config.yaml
num_hidden_layers: 8
hidden_size: 96
num_attention_heads: 3
num_key_value_heads: 3
head_dim: 32
intermediate_size: 256
vocab_size: 8192
hidden_act: "swiglu"
norm: "rmsnorm"
norm_place: "pre"
norm_eps: 1e-05
positions: "rope"
rope_theta: 10000.0
rope_fraction: 1.0
qk_norm: false
attn_scale: 0.177
bias: "none"
tie_word_embeddings: false
parallel_block: false
init: "trunc"
init_std_qkv: 0.0379
init_std_o: 0.0
init_std_up: 0.0379
init_std_down: 0.0
optimizer: "soap_variant"
learning_rate: 0.0064
lr_mult_up: 0.766
beta1: 0.95
beta2: 0.98
lr_head: 0.00822
max_grad_norm: 0.5
warmup_steps: 200
schedule: "wsd"
decay_fraction: 0.756
decay_shape: "pow"
final_lr_fraction: 0.02
batch_tokens: 32768
max_seq_len: 512
doc_mask: true
train_tokens: 159100000
max_steps: 4856
dataset: "wikipedia_en"
Each number is 128 + 32 x the weight over its row's rms, rounded and kept within 0 to 255. Layers, rows and columns count from 0. Numbers have three digits each. The size before them is the row's rms in percent of the matrix's.

# layer 4 attention output (transposed), 96x96, rms 0.2, rows 63-95, columns 0-95
122:058177148096122072150193127149136138105179132135099095138162155117085117161101073111133130144129156117133129090217157185169188159130134097158123101142086101090087167171124108140119122092100158156116101097120102091185109144093091103145164104201108167122136130148138131147147138149089204132
082:123091097133112093091108071149092137139091064117159144105134127173160103086136167162150117132139161150142124073126158144177160124087077126107145125153129138101140049105141115136208106110121100102124063130119102143080147084029135156133143096138179081135183145111138127164103159128111144203
093:162149105132018145127097129096130161093140121132053167143123119164155094163080151142118113147137174171117121152092129140122110183131119210120133136134129147142149167131149097134120119052088124087121077183127112154087092100183180128117130151124123074123124158186146158156111162100080186119
089:131125122129175166190134120184134127069138092125157092131155090153111164181162123119092127143158071111137139107112141169113147131095089161184076120108111149131067075108096176092159144140114131040138124058134163146121108163070129046143180155141146130118113141145136135086126161065155131132
087:169156161118146101105152109111133117134160123140113206158128071099176172123163221149090169119116124121147103145147094164133100100113133163167112095141159099082087125070151123133152099152108141104121136146136105132127197117119133147137093095158116089124141114214119192078142110041069145153
078:150092106224119142102142075130160076172142097106145136157141131144103142141111119119103152132092112126185113165104138107117097118090168117118152108176117169150166069159089139150147122156138187158115132074144150061120106113161202078133127170214200158165095109134112114138113168118130126164
091:165117090098160153136121145091137090221077133085125181146144110099066088122088086151142125186120173150131101153161114127156159106166140142171125074141221149131099140162147123111143082112081128064166154200160106141122163145142146140127150142146072115168089126119141119125141119065118136150
088:118111182126153073079191127134132145106145115123158160145157053187136150116105141121100148146097113176098144171129166098108113162139122083102130074111162150118134176157068121120121100139091152230111150122112125147176133106151157130113111165090070164111184175094119110129112146097115154211
088:146145137174121158107143090129142159096135084164129184059126069136137122145077151112153166104126122122098094081136082105143110118125108146201131104117183143131108121159152125083137096117132184122153178123150097156134167191194096165147123143142155147123226166085126144164194165123106100085
079:166137144107166179052114160192156127121099135114164194135172150124105125074110142104217182123192165119121082200129197136038142123129137114149117138127134150137123107100157153130100095124157133105118103104150111104171115127162116116117116083174176096149099084105164116126140127121170118154
088:159130118159193154139125137137113105130095140101174097136176060128162160146114120122115111111102168111100161181173157142096066199151128095132195131147145097153133103151198136112127133146175154132172099152067074121126154161152106118109106132147171124138126161160164098188100104126059113052
088:117094092121121122129097153149088194166148171135095152128136128109164101125136160136135112126160136111177159103107140113093140081138183136139142110169151111092099157096073121130169145098114159073129139189162137165147136059188120201083153126184160101104144144156101118102131133114066173231
092:114132202119150150119129139112084173119142092095112126087119102145075114135143134160104166083088068121110182190135124145158147095102143169096130101144137133082168145159122133155105161127153117105134139185100136097098170145118125130100157070172146148216048150146155088143076126172167060148
077:097132093157121119144161140136147131103176140165162125152144085068143046092071144169119141150140166068099170103176126105091186096086089134130186102121160130140155173198167095143109142126168140108082138126124145175100082083091148119135191098142133095135098085127134124133125120076117184089
095:166105088154093139100170074150106125129069113126166111169104146086138108166136116150147077153197142103085152134144138149211089115122149147118101169094175140138138125170124167099080121125147171083083155130079095115085129145123172135156101149115149155200174132155129115196153074084127148178
074:156142032123104117096141119146162128087128096150102131124089128101183141098096075169098090151134155089093159165127206164133185120118130099172127123106142105140174064166185156160147154125080120132121160136174163094145117146119113106142063137109176211101129149156125118088129165179116120143
081:204145128174184102077173140203134113144125186098114122107084187108087131088156097135135154151127141171099136099177174147108153146150099122118142103144099156121196138142144123128156100157117117095113123110127060102109114148106138167154160082075142050131096123173098163167154105117174120070
096:176048171090116141155164106117145127127130140136151134176116117174129161156100110172134133140138147103099118107048204093070103096142052104120167087074117123157147122092158118132144159118125165068173173126116120117152184156149137116165121128143127078220126119149134145109141157109076098102
088:119129122127136106096183144096137125113102168138097080120172089141144124161129127081130128136092141121148107159115214137147159070077160142082154084092132134142101112139090144147168078131118146121117090116187105132175187158177073106165196151102179151120141130064157166133155058150119158071
097:101100104142093107145099131039131168100146156092142114164111173134115107146105104153126081144145153088159113090129134136089155184160112089077101148189138216143105116132122142125113105169126163138109140091111130080154114089125129114085026164132148126082085127131128149127152128034127180114
088:077170127077124216127085103126139150093120147107101143090086139147152132182135090136131184105087045126184076147143101116149108098115117113097122122141117145158139115146049146137087141154139078099190121113153169134182116131091148152081156174090127089142129137095127118127090084091153080084
077:122165135112208152138104178144081118174120070122084059107115142114165130106148146185135089175171061057097060146087179154104112126165081101110158142117120144148125098147106135121065190136156113081133143146133186166151166097104158143129127148106097128122127134115119143199135153140138131142
089:114128137146177187143108112152149142176122092173140097180086162181052105096135168162165123097091131134150141170111169104094118090100108094178145171115142135084162143120112127174172143131152082170064166184129136117085154126121145124162150068147134150069160177118102174123119077076144130132
090:102159141109163157116136138112101142147134076126053159135139065155097105170111147184143093105149074118188154134127112115175176088132132124137195196119171103187130108116099149108127141176109128187114078161129130105112153081181193121128137129160086111146145137126090174116190166147104077126
080:109112138141090125125144126113193169102112137132112053182137150132120137142102112156099150128122082080117098127129182103119193098174080170073183156095154165116111137132156160122167116165146191203077051091130158147101097104093120180122111119159130159137121114125163158100112128090161070155
092:174098108088187095137126106175182170160122128093078135121111092161090105154119180159069103090114179135131090114162149156115099147150164107150096110082171065145115120119107144142139150091125122088091116130088121123117151168148127176188080118155163143174107046111134100161129099090119207137
075:107150148081110148114125111151122070134133182119158123144104074102101103087087133107137153157129182156137137135104107128189139157133114197116142123137113137112162144201050086116135180124119088157148129098086148202162159148160174121125059175129200146128087101176144116160160101130171088146
100:139109159157162159171126116081123140113124139116153150142154150183122139164159150114099158143128114104129177155066140158095173108106128181136119112067116075101094161156174145098078185125104083131011137079137089114122133084111084160111081142129058190137131150135101128109133128172096162131
083:107114126160081114129156157175182144198111108092191118153188149094126147129069157110139095096146087106168087146167128162132168140110149072093100097089146167111097181142127115117108074112137073139084114133107073172160138141090162089084124185089093108112141137121116150144114172069144107084
083:165093111186154074132112081209130093119082137108124098128131127157108140186157098109140119139160126125142156102109192107139171145091078122131114162087130092065153108160106190127076123192170118171138108138090150142125147086132098129137168175163091136073152132102097155079167179110157177126
098:094183114128135169114114084120050126145149116158089074140140100193112131088123179091146109116112137162051146130177092083109103086151127152121117174115095094147170072136121091130173154133091166182097147126097155116178151160133126151150133147190125147149144172064153143128123167113097131199
087:144107172135131132113141131163154096201143138123098119063091116109074107134098089133154112121128174170098077150106133137132140145162123167138119132075122112080138085075112194096109055147111209164096129165175088169138113102098065131142134092117157098121140123152125163138067118173068156167
094:162129153119135104137122138148084125160141168147089119150178160137121152147123142081082115199136147104142131128085037165139083130126192111128155171080198152095193084171182128147133141157142136107084165149146189155157116113078155116164155116100184153125130117058128165158176145132125121144
# layer 4 attention query, 96x96, rms 0.113, rows 64-95, columns 0-95
085:149100143130161120100121091086094092148109130156122133128075130108118156120081195092108134115078163094130112117108122091129129146169112110157162129127098086166142052121145186128134136156171150157126194148111149172029073102097134180103159134143149178145157091106186081180153124155154103173
091:110157133174135144113162149148067136143138116132096131122134122148125184109095114152122110178145080140176136109182086121119117151132122121089127171180127154163147199121143094085101164119133091060162140154145065102174181102129158140122056188119135063148084104120086174122161088074179156128
067:094158193140136111124154104107081067083120124104130167149075142056093128122105115109161106160123124093155111105160078172181115167098113152141124136155166147113140166093138141112117190114184126112144116140154067093127165136086111081131115158115175126080098140151113089225169101100109103185
089:135136173144105097181075134134160136042147117110169130126133104084155105175150162159127112153207123140168114157084158141143155134119133083082125119102148150116140151156050105144125124109107142083145154130151228160174182176155172093129124172149096108147100124058104138144150147104090128144
100:102129127141134175083111127088174161049213125100152147147161111107141090145140177140070113120149147201143136131130130130119173105074111147086099131134081139095107115096129077147099151122090125164088115099148100152131147140086140094132133151048115116072111177171097164090113092079119126194
087:048140111106100153118123151077131140174137188121120119130113138066116086141184153160129166106080114142076108103173137129126084130164147143130136090136120144142136157097057142148150153147149118153198119148099107138131114076112004160160118136059097112098115117084114104094093085104112148133
095:101143176101141164137118085116135166061125141090106135164102146127132132101127171167079177131107097164086102126104128112158146058118117150141129087100156217136172165060071110086157135124156176136142082116183134121089090152127142145168119129052085160081178147130133123122121134100078096143
115:124127097124132194119175131104131152064123091096096123167137105115155091112155062151107167145124085166099119140134140131158154128131157165010137146136123115161135095068147100141100148167101139104103065101125123076136163040139204090090119086133146125136084155123122115148115077116140128100
107:150170144155119093082151120126131106128134109102100184121127135161139091140141099119093150148090109151092073182167155150131124156116113148118079158124145206139112098141104104138175150159089140205167097141167197097137115150130190082144103167099104093080173159164107160144159157108191155056
107:133142101102143087142063059086088098105124123156167121139080148138166141124112195141110096133168129116104131119123104158083164146150077141117147113143150124141122080104129104069153103123107090194080191097136184132140163112106125133147089145063133119046190100146159159072183133125116127166
119:093086136201094150114100118143110130084107125151156178136139157142118157098163212135093169139169129117161119131127100105148144123110075130164171108126134082124118136129086102090204113117131093157139127146078108110078117080154160129188115182135142202096115135063130132140130177165100164205
105:167135138178145166094178098162127139146137121142126157099141111093071133154144111085118146153167145074111158124128140122128174182149101081146160105167175082160125099157147137073124142120160132229084144126148135145113133070141039157146163103096167125134117118120144149109183178154208124156
114:134146147094137091162154145128097078113145114124128163138085158109141154098104103099137084159166142112165141148153108139123070141107125120129116148103169056117090134152116131214070121085106121131197106132070109113186149074175048100177082170142132098109121116138123131157061150159099158181
145:142144073151122174119114087117176125134110128118117145127125096145136172126111147154093105141189080094176091155086144162116174068136128103100074101130089105155129111117126167144059167142090058057117148141119179142108078157150184162089165071131150125135126172130118176100131180076157154097
112:168092128105101126082140164134127087124158128110180139155108145160142168159146139116157145159169080102147099118063135141137131070059092064078173129061056117119145166116154201096098099118137183057131099142122141147138156156130112162083156156170069147135154105124120124090125147127112127081
118:156119145178107128132164108071062139075065108122185146141159113110096131105113160100129102144143170132082111136105155067109112124116154060159162141178200169118095206103141144088142127112148118126146161116167101153159164117110106175158115129153144141133176138126101137139165069127041141169
088:093142149151111148091166149131059124110150141157086136137133145143193134056154106160142141142154106181136163141145164092137127161104144192126136161157124154126094111138088096172094116122111071050123098179133077122159159168120125127109076186101145123142099146139115144042171114040127123126
085:141158090180158165132155124134157067041171093109158133117161118139133173122150172156117121160138082160103114137126099149036156143106153106126096142121092162132076114099084104120063142123116084125143077087144151113196100140151133113171077098080113120129105186148151141140135095092082091085
088:150138137128154146141141149127135114131153132141118159093139097153121147117107090120122106152149155218077160111076151140089122193083150137143098151143058140120116157175192143135086124139086064104101125095149126127191086155180122110071148142108145139117130188160087185058184081088137095115
093:158114115094109127151070109139168139082118156120144120208103160050112083154122179112142116138148124060139092155082135114137146074151101097140121123093165117099153150115096121178154149119132195133143183169097163191132120141122120139179173116107111185130188109132144139099063180146114096175
084:129123133083130075128160174119167100109100113127160132119159131146187167112153155167135171127102116081148125136080132137165181104163108112118113083098184145161178136093172134111182120143139148131131047210112179101108089153144174148199171122198154117134131130096096132105085149148069109132
097:130173154128135177098195179120108149122139121113046138115124109145106150138143143126113148116068156164113111132180131149144135154102114180164147118130151127086128167076188068187150132161124121156167171158088066115155158123101065105113143170058113096090116134138090151075113129095100172182
104:132102162103140146164078137097124149129135122143104127166116075088160127141142154137128106136194105153141122097075093109151183115127112108071197094085143098070153162054209130132109112096114176083092157150134085148162143141106095153124146130173091135113144069113127151128098083114080085200
106:108160139180138138102102143088124167179115152151139132097125084183029149093095123074132095194118120140089148160089108127132083103191135097128147156114237101141111138174147141148117151126119135135177128101107127098140107066152151168124141139134126155134123122181101131139145091164095178192
125:126147145149153189146156152182141153076150114137106128159125158095074151112091123129119105197084121124135135140166163114151094123127102139134118140072167114129128250161116131120123176108140108135172112135101030098147134113105020132129158121124102154157153109146130141122136079110090175110
115:089162123104141090140071135122134157061132062118102090175130096095141158140150133084086157134134106148094146084158114129130092147192079077091113105147148104104186074102117100132117152104111190117133174138072159101132168123119128115175161071193157098123104096067124142132161130122119129203
110:106123099065092167136115117141124034128080083122176123068104110166089129152075145166141139128130116173095133107179114180147112115113120149119106153129116119116182091125098211139137117135139105118170194136105157150165165117087083067075137135149139072115130160135122143121189088146119104073
113:136132139082065126157118132161189101143101149111152141094103122165135129163138096117137129150174158024095127143081143165132110166108114070123116132139070136144164175124148105079099148165118110058119093141152114176084070139190116108153178152157119112099134113170120177167132140153198099098
106:168129112114130143096106084096130122114126135126111107205121150093136139141108141124106122183139143103135188114081142128041069107122181148111162161129163128117146179085141110109086163090167103134189123144124117072146119132180140175151105086137135163098091077145131076072208071155092140148
116:146088101113132124084175116160119089133091133126124160142173110137121107145167171164100120098113120089145129140047147105135093144122114152108146104157152125136143113093095106197153110138162162080091117143194232159090168157133200143201095137136122105188172105102154120127135164088159141084
115:111098105104068114148138143166099136149135097141151105170114132090184147106137174162178113067151098138137174103183116124140088161153149157203104165104195090128151115140102183133166171103123120103108154172086107108103170114167138134078082154100116097145108067070074126149094102126135102182
115:153144096141175116141150099149078140103080107103101115139150111139123090126129107078109187119102098111162168132170114097107102207138128169167109132120196045129085126113182097136155165108148080154175151115121067130151191140114132120104184169128187141115111061101115130122097120092123064131
# layer 4 attention key, 96x96, rms 0.121, rows 64-95, columns 0-95
080:139154151098191111110117179068135113096168127140107063200139069079085117153079085090122150080150167093135146133158167154164152179169149155105154089128143095101139108141091127083130135095193136102109127129139098083098150113137149128164143107084186146117186127141089119164140131157148073175
080:109149127110096157147181078123180154118123170117169155138078192180149175118176110175141206126088134131140132148096114119108133082118106194089136162138127111174130126190138158178083151116075123164078110165084184138205105123109138124113150142171087153126109136155134135091109102114156171147
066:083119123097104145105139186144130162146123168124225117119132124169157165143107095118140156138094070087198126141098106125082141124180113097136148143143095126158103175145172123098169131163145090074196130106136127154121088119150089156098124087180078116146176097109113106079084147128203088149
068:075084074136124144117150079174129167171102133147089109092077142171128194040100102127141128141069088148197103114136134104133058095155121160127123130189150127126129169099102136143122132128154123128095154125138118108074122126149152118103137122060100104112163138124141139074028072136127132137
079:119115134121050132097132125140107141135138095161066070124127184127126122179162078138112124151164071142039138150153081108177170133080160111120128108149032126155129131143143137160140097182088135151114091142117129125175144109149069136119092129156127112168138128104163168181186102137073165131
107:128095140154074156131158154146141083194138086142157165068166122098120156099168102132131134137132146124136190147123128126121134138141172108134140210112094101167122143174166160113104131151136046067132078115141093121098048118127087085113098127176102123127155121113136100086136143191173079064
113:134101135117109115125161135118124093096205091151125113105139122098111104152111181078128092101105094125077143127172128148166083226104196082134082132122068093113141118073160150165160102153164118135150158071083106098144127115095130103112121083131172095166163107066096105123144089070125098119
117:164057086102069144147074116115091129116173136096164143101162125141161089181138131161154175137130118142062118112118136094110135107114114144136157180101126168106111100177155067138071142111119118085144122112144161185062087110148105168097098174082080126141127102144132127161155176147121072057
119:127123100164117108101172057092082199176147137127171147178138109090132131119158140146116139104113141216087109144132068142077116139131120133162099167117159187117152113127139128141172153139174162209140097135115167128158136177088121080115129137085111120117202154113108115047139146135169115143
141:126140136098134130154122084103125113092116152135139132158122143133122151129130198085073147137152116121109076139100127128117108118129091094111118034152169156124156115066083046117132106128098108151109152092113161120150161127094174098193132148070160181097232097159162161126114124117057105139
103:114190126202110136103149097076180139181100131192159099115135142140115114116151102141130120155157148133166123181081155131114156066115142116171115145155123098066076110186183099111159148134159129187128167144126154168124143188179166116092166137188125157114077116141164150088127168136089154142
109:092159170138076154117108163108134188106082100111133103138096092093128132125056158089106102081168154157161128173104119120156150090109178156150128067156113090126108108138092077100099118102166125103117147123117137117098160196163142158105130116132134183090151147141121099170047173151137129223
116:102153139057148104132146186095130162139100179153144077109116126177180125185131106120138113117198120112181081146173156134159153093122071145098150150154158079086095158123115159133085086131127127137214175169169133123135114148119103187162162133127165116160130141114142138102119128135075132048
135:166089085105087139157135094146133079141182135062119165048200123119180164137169134180103136132119060152114153140094123131145166164133172145146082114131129154128135099136085105095077133148100115136089084114097174121162085112168122030118129095157094112130153176127158118154127147091120111105
110:173074134147149174103116179169126119082123093086209117155117103099130148156148137147105100119137109155118127148108135100095168094150152108062115132066126187124130144104132162135087181114167118105194138119124138086140149132153127081112099083088085061127136144163139125098118064129105076043
111:168102137168137119066155091143097153080153132165126143189108138118117170108113125083147117066157169133129139099121181132094147139086132150114129113186082127145105172173165142106085147130139165080135184143149079095140138164170076203154122120129156131124173144175154102077131204101080164151
070:071162112112140114145082123144138144129120177105137146168115087116142132158137155134127136104083084083128133139115116184129098091097097112022135091071107105167179145203161149140149140120131118184161160116091164171095096065142205167140151161155098125131157121086155193125106097130152122151
077:116120149081092160121137108150094107186092180131120161083143164193142104159115141142188124200183140151082135104153128130123126135127049089194133172127158130154143187142114103133170095090109132158074112150174108140128144159121072117162144132197126134131142110177153143161178126104138190091
093:103143091135102151098182107161136173157154119130117095183064124127120138084121074168123117134137123157147140088158115165158132049081110164113118144156100130150111176116175198163071139125093163145120178099078149105200160108158144124085139112109111119116075115158164186106086113111146192151
102:122096170172192116146113142112148103040175107136149123098161106071131077131102181122125125141115147125070105147130104120133135161107158085088148095153149149119142095111109095056130152124169150154116147072142098132045090145116151088178102121088130148137154132090102098178137102119062051113
091:106090143115172169111134112147125116086175095149097124087127135123074101115120158080098155086094193111095087115183141144208090114078114074139150130184122074116138119135096045137144136149150109158079127138144100167069110165111120116174149109063112096072112151110130080141129126126084164140
081:166132130106136125108195127118170112168102109119155120124093073129113161176126104157113104116153131105103099154132133150136162103132175125110119174137032061153104115159156180149129114118082100099161156145119193111191131197124128137054134133167127064117014126125130131127133111108138138135
086:103184117151137048140094108179140188073129128162162048120054140144156118164118087133102138100122102121096078101170061101133117109096064145054108122142104138154108129143089130109104138132091145174137130134110146139138165158133167109112133137103136072130074126176070120131129072111110172143
106:132151146075141097089175165176098104152116072102120103075174154159127112132106074124110129103111121109160135123108162127140227114156093118174168103102087145129157088098093112169094090082130143138112095199176113117104112116116229153096123122103122097087095136170097104123149171148136097138
095:156143185114170128114160133144148111107140147093126091166153162130142122134167114137085142162128074142157094077105134085175130076123042084142125070156108131150156193072142160144133138115122099153132153090162143153131132150128110157143143131070117144146219124167095166153126078062088102192
111:134125156089090167144143082141142153169074144076105161125187101153101114129131175151136118142170038154137126114150083130100163148173035158111081128119180137092116167084130129153143121132105130141121080149143122170188131192124100164140114138150087127110124099064156137114158131162112123207
131:110116139093102094151171128082120169103092110147142179177136122114078139147098141170129092154181106121143121167178172183111114135158091143161122161095154147127089134115145178099133181152190070158150167097085152055139129098117071114119095119113102130075115135125133132156182172188177179155
115:170109092108105122156162187132116114145122117111128072075136099089187099098159077154094130095137121093160146177067127118122133166145136108126104112093109125105101048076133115168115129126093128091099091160083111156166097146079169118100123136064109062164130097143107118114108097118108056054
122:088102151155084217116131129160075132137124106161115123148148198154184113125177090120108117145102126086147159140095136127135142095116174141154137141181099155156137118133126054109098095145166071156156141104166078112066164074195127199108091126064125139114139112114112098096101090133103110106
125:168062124170135103080141112139107158119139102158152161161110092138144156104124138165147113131128075119119055144088122108143115154103098094117154148132160193184169137095108117119144120130196154108140111110181159142097169166130206116158106146170166108154227122071111113142115119085200113111
113:118134143128135052135097141054129107063122092114099151163149105138149102193059156144114127130110144075129167165116116046176082159122130124095144136188143113077071145096181067115182115128121100145093141104126122097107162083112147117106174101136138139095057130111137097138095125139092110160
110:129121186171157091161101073137135179146148133136152180158119137159137114125091104099124177143142075099142156121154054151155151161140096168141117127165165096083057100133172121142112096155071112124069133138105084120053180135150156166131148155191117162154132125119108138176184125103097108076
# layer 4 attention value, 96x96, rms 0.218, rows 64-95, columns 0-95
071:219210145131124120133085131102128135165121105155146112129116182102172110095142107113149112118146164171144143088124171114134073097120153146122107160146139123113101181113209058114145110122132173128119082115155108160072089099137072131156161120095119088114209152184134159114151121126077142180
073:146139127133090136136105157145104165192164134177121141095076095078164067105148085106126146097124206149118151071150103105161146175151092192128153098164136065169128175195159156158132110113110130149083157089090094109142100173132144131112118065148132128186102100147169122157123116106146121177
071:098099128169165139086151188103106114127128099136172103084107202089075149123160141132088143153174096168168160131061191155119141113107094110167128110103056109108155134075136189110101125115123112106195096137159144077170103128125157128140138118146139171128181125123138118083086141149063091094
076:159065060154174116150149139153153120190133166175091128065149116093117174121168129138149084129134157094098159159083142118106110123144193140146114162177084107109110116140137099169135144113075142159136110160196104116076138151097157175130128126161160169198139102181106152143108117162135149200
067:115180177080100136121175107077156119116146137134142087121123126118120153159139100168144147132124174161103130136133130133097173136152148080184083072069059175109155179095204166147131078149110146111181115120165145073155113085128104191082140165139135067126100133129189115090128085140120120118
082:102124084104101091079141137142173184199113190115084116119132136087113112160128178125145125111147204152069139139111154133120108102134166169205098117101083109167048108135091116139133115122166157140078114099133159094137101143112136081138116112114205142138098154122145165122145206092165125129
062:121162106097163044126195108079104128153111131086150113105106119135123177123130089109159162118091166092083161177151167199145081152130155125158113132137154089143078115115080112133089089164105066091096128139109131161076131094133116155097142143117079073185129083149117102153132169153106129064
082:131098140131137085177133188115139149122171125111142100128150061138081119139057153153126133151164214162107162106111164076177116078102141101136183126103116100129135106165157150191119096110085182071081087152119143118171116176109151129136137076137135135189140157130117190128088137144101161093
067:136049130096142138140177073140107186100149151091092126211095180127100099112123071168134141118085177143066106126153128130165101135091082117176111142201066148124108121114147094167130145142092167142081162115189160110108140096117085143113102148141100137106155113110111125170145152100077162124
075:112094086111084122168169055079110105164090125101132140099065137084098112084109158159147120110094064130077180141172138100131104146148129161189149101129176179152193135125182164083120150138148151095093133161129116128137123173063159159089072169128129167160157125139135162139124179138145139142
068:168192167144098146181106089169148188235122155139102106182137140119168181116123161120140176143131123125087113108091064143153109144097147117134089166174175126129130146067110101207119110085129101087130104120125173102081144105114188119138143134119143107108115090130089124118104132133130127195
080:090186137136169158139148093145143174145122127114115145113147156150167083136121152140123135163156110158108216203169080141145131135198168120165136119128144116099098096121122055090098118140119094153147158133128138130111145196147099154116145139071085141127125192155134107017103097141085116104
066:190181088097070175138112178126066085152114130152138193134119190144168152151103176081111142109160160118086119115144135082120124185144132136166178151089111161141119076111069127138130117151173092127086183156163121122136089072079093137089117131100117109087183114135120091094114098127114100117
084:168156105080087071137170197093092147133086114117113141077142137123133142167102153123112095140150173108137122125169139151133202145154087211161141129094144140051104074126204146151142131127103167123142089161138072149141128099100110087142072127125134138109123143113146110146159190162068172127
067:151126106123128156187103129085123155052095110140235121149121081091140155147154161081122095131137107160109061143172146146071141087110104152083118138100134163145087148149103124170156134135123152066147178117119125103160136129158139092126068179128160129173141166163177111128135085130064133082
068:167112076181123118097181166068158093145131096164077144144141144168152191072124109133156120106154109156133105152170208078037156180185085143147127143144114139161109124098131149120153114102100134104095126106126155129119109136132045154105101106098184120132143118075085142101090137122155155126
075:140105118141126140149215065134135091070140155173176156074128145154076132101097128082098130119105146109127109170136166148132123140146106085180138117115051073124153110186135126103161109117092135196068113070166089082191120129147118135149129100132191131159177157122136143136143168131090145132
074:166114163089127139132143120066093114143094151099178138165122137124116146093121134202111158190124160072130088194103164112108112109127168138101140098086149172113136094152093143110090068106108127104136136062132146127133148208122093110175138158084062147169165061069151139119117102132155125166
088:170163082152059152084135165206152146182122118105164101102069170129096148134126080146133101091143134077126097127101139116114135162140085120115115128221121168147127093179179141114077112150144132139116122121094127119153154055158105070092079149153160119100134076109182096136122107150163142112
075:131130144157118120087109164120167123070185096110136147178167190085137115126083107163093160139124141165163169121122109181110133157161181093179087096097071123158180131155081069093112155120104087183133092106086169103132121128147148107123148091132056191105111092116143100083107142150144155161
064:122168151111179127081160074147116085131139106156113101141189197165133144082124112086139108152074078116133156109185124202131137118135147117185121158138101117094076073144160137121134117119130139128148161140057150112154105145122131087097127107102135188074143141171181112182130107050099157156
075:105065164085146120093076198070106069112142141117140096124134155189113191108096109162155102151149158119119140120173091143128137123185136106114162175116136090137101139100150035098141165093130102153142137110138113050104149141114068149135094136123158107104110145143103162136159086129092052149
079:103130130165107125196078159136134146153129139127101096121131085164086091070128150118194149136146164137077185121156056143134117072121195122129144117068072116096122114071130116112091155156141178208148143099049151099166141098152154100138120106077107109125089120161122140143139105123102141089
068:192163126095165129167080145102132077127162143115160130109091208123111174185135127117124091118117145097133093145083108166097099117113173122138114166126134133132147102166124171063119086155129083190143150082081170179192112111099103132095067107098133107113110166083111101154126066143103126076
079:129065170071123141125141120084157101198145173100087122105119114153115186133106117065118098103079129169126121151091104100109147165174175133168155081105156154098129145151106132130171132106114205074088148201141083105106160099197095164133110148107123171149150139155156169108123131151100172134
070:100189139128101148162130095139063132124124117115053107118151169128127078182168094149100109144108161110142119113144172127086123200148137145132149123137160160149130080124056114156145107091071147144136103174077095135109077139132105178174091135113127181151132158103161089144180159164163079060
090:147086148116164161156134132198119132151125118131142147030063110177118155149114124138131149171139086076154150115082117150194095112133049155076141144052174096102095114145133172123136107128116105159138157094096159119078188141134144145084131184134116128142159140170119095123131103145175163095
077:087093121105117141114082148097168137180089134174140133170138224137109157152128156136117110164158159119148121073174181138104148133109088112165142148080157114138128098079127131132080114186148119134076139116160151181112093082095087118110157106146107199158164081145166141163156185143157169077
074:153153120185186116089149131084097119099123077099140102122121145175089198147136057126059162121156144124150062119176152184154169089090118141102171136096099102096141113092136169090059081144160143142138174100118120113091151100128138116128114154039156110135168142154142152142093153134150112121
080:189178169103190128153091155127094096139104121102135117165074110120091081110097061117151102136131147092103104196083118114166146117127114125150162147065137142116149121125142104113156150136112172098201121153127122144104109194134178182102149161099123054144090143191123137160150125092070100165
078:145166161173201103118117080111106155128151166108091124168129044132135176160085130110105111151121171089123099149112130156107110158165096154119112145176162076113109198097176123135134093124138127151122143102117131138130181105137158122153159130145184112166175119084124196162137162023107118160
081:081134153075135161173119149113151152111117104090104048137188163115176123197093110121187140135084134114124018171205166111139098120150115144064106114077135148131138129142110151128130130142147147103155133191102131146193156148097116127133136174125147137104130104164095141167092142102123088154
# layer 4 MLP gate, 256x96, rms 0.135, rows 0-5, columns 0-95
116:144135139152189092073138180126144147111108077049115175108175100122116094132105077125094143129150153120068098180126124117178142184157129075119108071142110134126177111150128111141126125176126194150109076192160132163129133170131147116074155105133094072167144183141130118126093128071148092125
112:115166134096112181137200057193121165068105137160109140154122136181135087147190104107155132122138165159081129128161093143155175117106154154184119161092126107110091120172143139155157079156145139162136087087107120143157099116180096137152169125037105128150148125137124182068134160116136118089
090:120135126093142099189137181139121099143167110125143119124126100110110160162143148154095114120140148151058153103136068179146114110106116070143158133115109115111125155150162157108184115128116104099183140090135134070155175105090103050090174127124129127067070107108152100135162166112048058191
088:072093161127140138098118164090096158083133116125142124128143126147148153105176158143181116103106109128126186063095096134131153144155132183077111057128108097144148143110097128159071098081111170084108064130138116107107130121153143118084122132077171130158104130127098245093087131092109103072
112:077086106095127097146125163147137117126130123109175160162218179128100085191148158075147075133126133153086067108083163125182107079135161162109127182105146145120171140125157098126070110139152127129137167133169130128173207118151165145126101099168138141114182143084133096124080123170148097138
091:094095154073176163126135188121108162120151162161139134150133119127109087102113122205139089149114120081094112083163084134091073101060125105125095111100171151108155114129113151127112127139063185137113193126163091172145153085104166088178116149098180114169114138115097128162200074140128136145
# layer 4 MLP up, 256x96, rms 0.14, rows 0-4, columns 0-95
096:093143110090068118166149098142157064125137123177166084129132141135105113149084101091142145134106157083173126073153190164114160118126154145153120116119110082135091123093133077113107096118132094095128189047109113080120163091158168145143091108117139134085108066154129203071102122180081134136
107:152108133127064080131106137145218153161124151083187157207043166146124160179116143081126128092092137161099103104121146187134177131151113143128148130084090119056149134139092128109178110116125135159149127160119113127098153130139162098095164094125105144122147125144167131188066110169159095123
096:125132127149102076094122085090166151101148095112134086147147095094101063165144129089127108176127153124137139103117159111158172138131167159120099101104053079120088154114161142193125172174131143143076077115103078179172111131103172102117145074166150095121060104157099133132140086187147167089
092:114133039150086125141136110121145127075134151169099060131138082181157150070127130113113122151152120206166119228146103104149145132111105093083135137156095091125190139123079164137117141203108127088076094130154127141128153125143153116108147132145178121125165107128089077129078089122084130109
121:112172115134113130135140096116143137133120124147134104151094083073133224110117089150115152144142099127168147138138121147114159149081114135203166066090087127178078176112095155082149149145095146086127101082086146102098085131140092121080172133067086123090083131179111156132205098124109152165
# layer 4 MLP down (transposed), 256x96, rms 0.178, rows 0-4, columns 0-95
121:141126149144161104070096123101137148094178141083079149097136114110120109125134102116153095151103095126080127137144124097138132200158075096112106118152077146148126148185127109111112150212109117159119065169115121171156118134088081148109192170136087110180190153151127169121086123076158111048
101:116152203139116094097167084129090128121147121116075100073151118187133145077169137115151140158196141116162145115110123090179087172106140091159073140123154173161122113094171077148119124100107139123152183126139139128198107138096099134157136197053162125117104071155143126099145171079105118131
091:177081107144189142076107154166101166141131100110151167191080120134153122191092108173135136150164139137126178138171156136145121102192097127116135180124145173149127132111079119104108166155107110235148184154125123091127133113156086131109070178192094143112136159139116139158135160152116156092
083:160106154141136133115153129127102104168164131134156181169149135092143083175126124164135133161160129146163119158161194119078117090092117120135146200140113149134111132167152165149170118180175133139154167158136135083105167134136116091051110154141057118185087197099120133141237158135132144123
121:142137152122117138121152110105150115114068129148179087197065098141107211101129106174148169115101131129148142141159130121055162083113148126168140111175145153149151140110099105131176162135205126137092107125136142087138097133101115185107150104115140113136078206160152132170128102109185131042